Part of a small language model's weights.
Size: 2 heads of 32, vocabulary 32000, 2.53M parameters.
Architecture: RMSNorm before each block, no biases in attention or MLP, tied embeddings, normalized queries and keys.
Training: a variant of SOAP for these matrices, 127M tokens, 4030 steps.
Each number is 500 + 40 x the weight over its row's rms, rounded and kept within 0 to 999. Layers, rows and columns count from 0. Numbers have three digits each. The size before them is the row's rms in percent of the matrix's.

# layer 3 MLP down (transposed), 192x64, rms 0.201, rows 125-158, columns 0-63
092:480505550491469518548467530521526466522494500560467490484490480506590541496410538458496472406487451529568470451467433495436513481544460532436476504475550466451550513510437442488495553537448513
099:502477481580517522470564569535498542498483460504535476476565529500495574431519524504500517535462520491514452417466520454561457452473469470510525459440550527481474474533445499411544456453436528
105:477452474474468517510534475424411491476511542498482514532483447447461475469477469461558543510411457481478527477481470464538528432474459528467583457487458520520505539487527512397443469465550545
090:557472550486547525511456471427518458498465499590529518502472545531525506527519511457546486534434533564473418552594546493427544457500567516462482498541487476494513504475502485463454551532476561
107:493587470486512583480513487551496476534492477438499502496508520458421465395548463548523489429483494533516506507534498542520561537498576479457448440512537479522508526577469537509539492548431484
095:492478455553444470428481414416527525502447530483520488521489504501502504513525455554497517543452522456506473578515493525489424477451477502452500511462524476588475519529480462520501370499461539
096:518475538520510523532505519484533543582523475482504531541468484483512541449442497491465448473549529550459564428495486558434546518501554484488476470528516567482515493567478555468467478519564372
101:544530566555531505493482549546477394500540502543515478539567501453532435478499514482521466478538486520512485532545511481480525454570591555586529529468528468463477471550482442510481513568545482
105:534462534512487586522493512546512561532552478489458559459496513539529490518546615521521489485550483531474434476497486515561576511409586481444513469460494487474475498522442546511520504442486524
095:521504514461430480538534481414496484528491509464584493507497498454485497481486523507540533396537476503372508479488475551479511531510495463572535436497506516514562540521561520452555485479575486
110:457542487475527503536420495527534587547471497504598513467519403544546501561557553486486455481499480458548512482509505552564538493482454446433475516471541491473504492496492485536489529511447582
091:516495521505466499426467451441563431528467560516511556504561467513533450510511491569474506542499480500488492532513524453578444546508481577559528415492450498525554492462527424507513456485542453
085:466472484539447545471433464494493470534498585549467503505536497533518529505489475516539503535515536427500439549502482476490450513457487552438468487580435448488558472411464433518510504462512414
112:552493477508517464453482500521468459501512512532455459468590499539444557518493558481413440496522485416554526453423541483504528497528501466506496555499432543475483505500459499558414444439488490
104:446560502504512536525493484526563588498459533516506473472482471483515486518522486435508492536448509429551551461490506459491419489449451470404481490480475499516503480486464501503496444548489642
094:514449462486522441454580460514472548547588491466542578517494507591534428498520497536452476481517489466522495527560511552481480451523494489595513505515471492495503439573548474494521506458534446
086:516501428484574506479518448464503509474429493583494485457507503516510479579580465552464515525549535466517468571517526507493493486501470526577495605513533489463527521519451423531503542526534562
099:530545551463520545507503457547495546481525547547461529418445446480496611552578493490490475504473487505515544511438566503477556496478549499453460528496507577497516517466431468498480547536553536
118:397430453536468445472499541518484466455517504525542440516519520531482528487556459481462480483511477433564501528456433422528470497561542427555523560519572521493470512462504542516480461525470517
109:475425447461501464530592534462523479481457473541473558523524468447555468486467404426506523440481540537472519509510427490456525511494515474576564464486476528516479524480468517458418515486519534
103:479477473562475510507486505498551487598466480497504549481439487483491577482390530541455533415501553527463462506521520444498540453451474504528476465523552511430452551504501472594510481506500521
110:475465383507461462516484549517444514508463525539461512581488496510459526530520498451475441515430520475436440518485501553420452446532451447508479567488497496497517486506429567480502477505444530
107:579598477460481450407552505508456488488543450480486484484475566545523457569432483445528469457446549533453452497508523549486503526449478495499453487489488464428538482538477522485541551532508497
085:472509465510484516509458386536523551435488493476491479469483514500536460538442508508485490584545479420494466478493475457519531484467510514517470642500418520514530484488520496553513560508569519
114:507502473519524469550501495488492506564541492509483477505525517465558428510448527564514572459492456493447545532474514482444553520452483518524463494521453447488504571638534518539519516408454476
096:469582481505462514516565551500518442452585525425558498500510456487493450418477552516481452440534534502525499461485531469481452472465507567566581442519517500478425478500526503485508500483502443
088:478547529493449507507534422519508546532489493551567481492491555560490541523514457505499554464519508467488541565500470469593540551522497532517503540549549543483516504510468395599521524517552558
090:566513527468571487523524567512467451492483500438503548551459496501499492429487470501487525444442555559500522447435518484491516522499545556528578507505512569555516517457507544498580518528597482
105:519493523490468444529496512518508365526469516409469497537496513507502492454552502472470480488542519537467538485530454549457607582530531528501460561520533487468520498554538571507539505512485442
113:467539586509576450589473515501463501515465517474537478469480504487501396393483498527484492415540484469398521511465485480513548506501519485513490499577558528523486518518464484478507532478522449
093:585516515555430464488513516514489478514532537436563506536461478477486549433525496489422442533467497512500427476466456481541471479596438474475464531574520503455537467576462537514511460522499494
095:520481460507502563508511530470511430540524514525418520526521513474505510413572539556500506450467488578509500510406443543473426473501519486401515504479515473425439532498507512469469463538472477
115:549497546499514525485486541453498492449503506473544560475487557478515524446523548510605535586493454593510387491528509480446503507513474554560486448548505446513527497451500486495493557490551497
106:530521406474480547504464498480479532509550489505477495531540506440413522510529515493524432561490503405518457585529403436521522451470489492451494474495547528461523547438478506505464464468512453
# layer 3 MLP gate, 192x64, rms 0.226, rows 126-158, columns 0-63
102:583492538571534527480467505445527532519486541418477507473493520535442458562471555525467535493491499474473595511482404526556507483541523489470466445496518484550465530562550512539547453482492443
106:539476526534556544514548544500407452547514504528511476535452456483494462473565437417512505471601537558499457474454509505489463501488526515569429535554507518547514473575480506548468522501478496
095:446560490544474552490394493475424560554481486520481479525465412502510476540523514559514598526538478503496535523470485533496458451605487501515527511499504491502476523505511516586560511463495460
100:435488428504520497504386460534503531485487496507473530511479540561491535522517502500455505469538490495541539501584513463492499535461533463507499513472586553406554515480469593495527454455553554
080:542537540577515522501492522478597442517484460476499519514472483485503568514580494522498506539456595471507522457433459496442535442441502514442505552497589452507542468513463511501504487544445464
096:485543479492471531531476446481541513495486500449481503506471573548423527483529507484414494572486493475399485518453536539538490514517491557583490491496430508452434499447428520511521554464439531
101:506570546471471468429508492510465454454526503526495427526486483545540464471499430527521465490490460474489503480474473523461465495441513599599517527485522466537493547529462548497479487401451579
093:440460473455547493510470494476491454503557552481429495436554494602509500493446569542462573534518508481552500499439568525503569542506531515511430458567533433481479459503477505479533490493491515
117:449481461420508494468541434462541382441461509435477429498505461565485471461553541454490488527440449487462490460429551549558486516460510475517482511471527463517498478481519501476497544530464472
108:486533489542530441513530472511455573542498553466470461442420496499508586506534470548449552491540481531498530517565470475455465572515502567550469517473482554493467531520481557498459523424431529
103:515534496463500585508489504386465568443466467517437552462466510555470519571436518530482560473560470494461528516490494554442511510501475511515507489472441549498422488515579549501475522527503479
090:448517498515496473450489467518513529489492520519453469537598471575495548535509521544481499526543530567513474519561447506508492486493572536513469407512518413418473471479517539448527524407513541
103:500439477547569517460463480550523422517485452517507447533538517529555540474515433460465453535480523467497441502484463571507484548488539543540493515546511502528509447437465563537587546485467569
100:476467515438520484483525530452476456485513521557478432525563531485515452475508454588411516490479538499480490472472598576529492475520495494551491565514571505491468502547462482414556514458544505
105:495501474518499520503527522552476485549571567520563556578516546533456539475458414478489486484561514514489458540591550517578521475525536551452532478485525495496455544499474557473509558440488547
082:502483547522445471491494567438539542482519503489450479547469585464416538542485490428533412519501549541488483486519457477371525496478473495506475469483453479459471448473466511533535472486456480
110:478365445446512481518445440482556493522458534492447470534538450572503510527501515522524426572483536517483464522446506454491531472527491486528521522489503452504530463433532554532540496566541540
095:556507541481497495412471515494392478484455440471453504506473522458498493478541487607497515534438420497453516560523453551491535497436532511483555505428510506510470504563475485480468457497484449
104:472483481495508486519496498433497483512473594488479472534542522549494465476403482571486458554446486462495548535499460587448518563516517528496569448453454523551463533514567479522530554479437518
105:555506489533491469448486512450525482499531510560464555469455507540527482428471501479489478603543499521476494524468455555479522399465551527554471541464547575524405556486483490483467474443493500
097:558496528484531505514454535476428527531413516488425524492524477516377519469468490483475506432468493454497462512556487527532502530487482465536492513435484522433472445419442547449525462474452499
104:485513512476505491507484525570433499478523529520444442495591605519510560545442446460453492517498502538484409492523522523457505487500514524490577577578533497486507444519550569477499506525522489
097:527568439494483447549429550475504486490506480560491543446597562550458520486509540494563499524552505547491480515525524522541447514557499507498485426581483441453469505529511561467482515504464560
108:485541479437487445517568502563464487559565475450505490484570460584484484442510531517537528523513508561424482554505567484538518485567451468491501476558513494464469468534459550508462542519424499
096:546538500548558514524520508550483500499504506430494500536482499450519425450550435526496528468514466470551539572546475584414524545573468503529541457451475481465472433423467504498493451487478494
103:485458491459488556504482498438535430484587536504514506521494502527558495560534464501456533595461496437511504506481503487495499578461449504569442536524519502451534501434496455512442426516431549
097:533520501457537455427524505450527458509421478490478564474540486541444459499436467469490446540456496541503445484461485538497507589497513537565567485550468468511490455427540470493498449526469577
112:517480453435505553479527523448486447466443531507451460496463504527482536573485419612505600525524535441502492474417510487474510507520507535550558466533462495471522541545466481489535513476521548
110:495545532503432571492540552475487537538527500428454484485542499565511518526522464504412490578463535491513513570500514487496548508432422493597520522548495533531543527547519524445534463459482530
091:531547514489532521509544496476446563480437476570449532492480459420502476510470526542529574493442463438491548486466551558478512535504527557476391522488511499546416483531529533454466494528455499
096:453538516482523505542541468460430519491465489477492391475562518471548460469508529478418510542417512510537512543492516419511528570548494492501470450495539522515477453557508444488507465433453439
097:486525427440479528517465480508429471479466464514447464536596429512543538457516517454484480523496492538455515513471467506511482519511490496617527464552489517499444497518475570447532536466580437
105:485498543515535456578489566502485517500533545492490484518466575542399509571511515515457550500546509515500462503544528541525520461526491514510522544461502579427496517565456539467470546537515610
# layer 3 MLP up, 192x64, rms 0.236, rows 126-158, columns 0-63
098:487452439511550562470516549480563522528524437466494477517536485535504522446469587532531512537455458516450563571407474540552482546547517472570476557524531480552507452495516483477528507452502529
110:496484523448476451455466477468493462455502489537504475447505441408486466521484549400470509424511520527564526544499603525554444531521521483536456549466511461495454527507462519506459571512484460
099:548508562545511410523563413472529511491518422503474444504498476454513552468537537464486552477515525503510520497524546479531483409493486586479458472569543522504556524548481497562477543524546474
114:529510517486514521468501471483542492529461505399573497486508441494474552549458520507514504488456498392436494472514446512521480504486499448572519483583462564443572533458447531474506564472536479
094:495410495457539487510540492581439540484590522492477545514515454522493517548465540539433519519496514504487429582540501538457443527497518514487474530436420573504494548485548486474497460465510547
094:546453459455477449484486559446526472494497546496483400522562525546527534522510529535473528473486485495416476426446517475558466525490517471561466471559562496469478487531555532542535508556527579
101:550525494508504453536529497507503612439505502501417382545475505443485550533478434487459529479513457545536465503538510508503517469463418455457492547476471532551462510491468461462572490486509505
108:448496504477524490489538481577531470539522533522436566463521534526456539511420546435489474544518478500424429502541501578533550558526543480537571494443526496487468527406523492456489487526504509
108:451471425504455448441482458501558439502469497438493491525564507536450544453551543504513427417548490462432511449448548466505566505516511468505497483492511499488493498493445425495471502536416498
104:429509509505507492484490475498536525451501458446462469487435529533476465562543561528465509499481480471536549460456467490528501516476404478470565509425554535502540431520566504585501536536433439
095:486490552533509548519535495533457530514443503575483461527407493510445466588569463447502473575535560507491457409497481466493449471458409492486522542488479549479489473490489488563491494497535483
079:530538495433469515527475483501442517538415532480503471480484508541485525470438518512529559486488501438476499554446502533520421567500469557437522492526523476505469593536486436566447415458483487
112:504578426490499501528522516484513528539555508452515496495491506491449518567457517439485499459447504429474573480520464503506543495539495493501431432474563521452476550560548457535438535451584448
109:515481484510552544449525456506517467473409406555463520467484481475574491517457511464556483532505533486551510454451435454462462502473508488524510466502528540590590486538492488566545496527554469
094:507505496532496495461528573464580494451438508482513532499501454471515499462557516462423576461502505523490468560507502458462460470469459468575468496533560447513473435487456443480575456545515425
087:494479548469552468478468569492432556510572528463516484447497443502495495454489516501595523440475504522493446497492519539527555519494497443524486486477422554504504499502541567417442433538563532
093:517514467579508462454503488494520500557479483478485519542391455493496496516507487536554492469532459486525512541489541545419616510465500466420441507447480499473503496471483434499563470479521585
126:480442507475440504497485530456499415471512537502565481489555495519486518484486424508483513586526544483507454406542541408571493502499481517545530520558474516470535436496445539485574501542539511
130:510488555443515527504563542561570482533464481566483482502537379453499460486507527515441502554500544520520461485552499495512535477524471438554541527516535560506556450506426446499486521473551452
101:474474522537449478502463502456541505485482479562483537484433528583455588474459464538500454498463540460467498536516456488491446478510541529501516573461519521545421528421534521527448412453515531
106:458514515543500478501551521503549464563580445492564573482545538449481491581549481538543577473500525491476557520462469459459520473491464449442524506516530474468457444560516484536549506579508483
102:498509504477438532519509442481457484528546536485450494485530571523513511519485496474545476534495406528376492519416511541483474579416511475495426507502533429483493452497482513568504509500543468
099:495468467516515421433503528471501491605517455484499517540487536508479533512525491544524512417538470530485468500484534524571431602464441545514542435547557499528487481471467537523514566471451515
121:515565491538493445512569465501436515553456478493487489504552513475495525504464539493472426475489506486507594541457519475479478547462552515408495448518517454561527446572504430569488512441460531
106:498613493507509523489507484518496442530538525518483489555512518564502444490531479446528493528573505426456477485534573560510494496463442534466551454477471485439495572431456470474486516405498477
093:543517511458474567538550546467501410449511463529507440512452456536504535517569428527509544509489458487500492431438510506505524466454419449482442509528552501433523447506488494486489478464514588
093:461510562480469574436507469488528506419532524487474465497445423476504461513549451546480451413524486486418518484504538500517507463429469401542436478531506552529517487440508492515480479455499502
100:450514463486500445577467434541448602517498527464508479488500513560521547471466524492442520540471492534528510566547575478526480532578520512499481586413535444482452500501527519509515485466531532
103:465458547466508428546531533544553424523490494449500454441482555468473483470504485415441551551525442486488527470477504548460489476472575487515482445448491582502514517479445427501453505484454487
093:497500497448550499538539526501470487502512544538589458625526523457539510505512506443512448504564522514413495473573512439538509443510544488575498435483470495512427517525474472525477464508546491
088:496572477462527503539488471430421466536498553574513463493499480451565537471461462479498463496423519416507525478457524516492457491493553524459494383473525501479500492486535435587525507520482504
110:496500475520467416494438436523561541503515486390450543553526539516496476489525484455485520498545428517533397556507555527566453507476491548503533461494485492472478573468462527463535506525473518
112:566537473496482535509533437468548517490475492544526594511489447455581450527562487456506441505475478480493539494530497462469483444472504489451502443496548512558485489497470471558490486542538366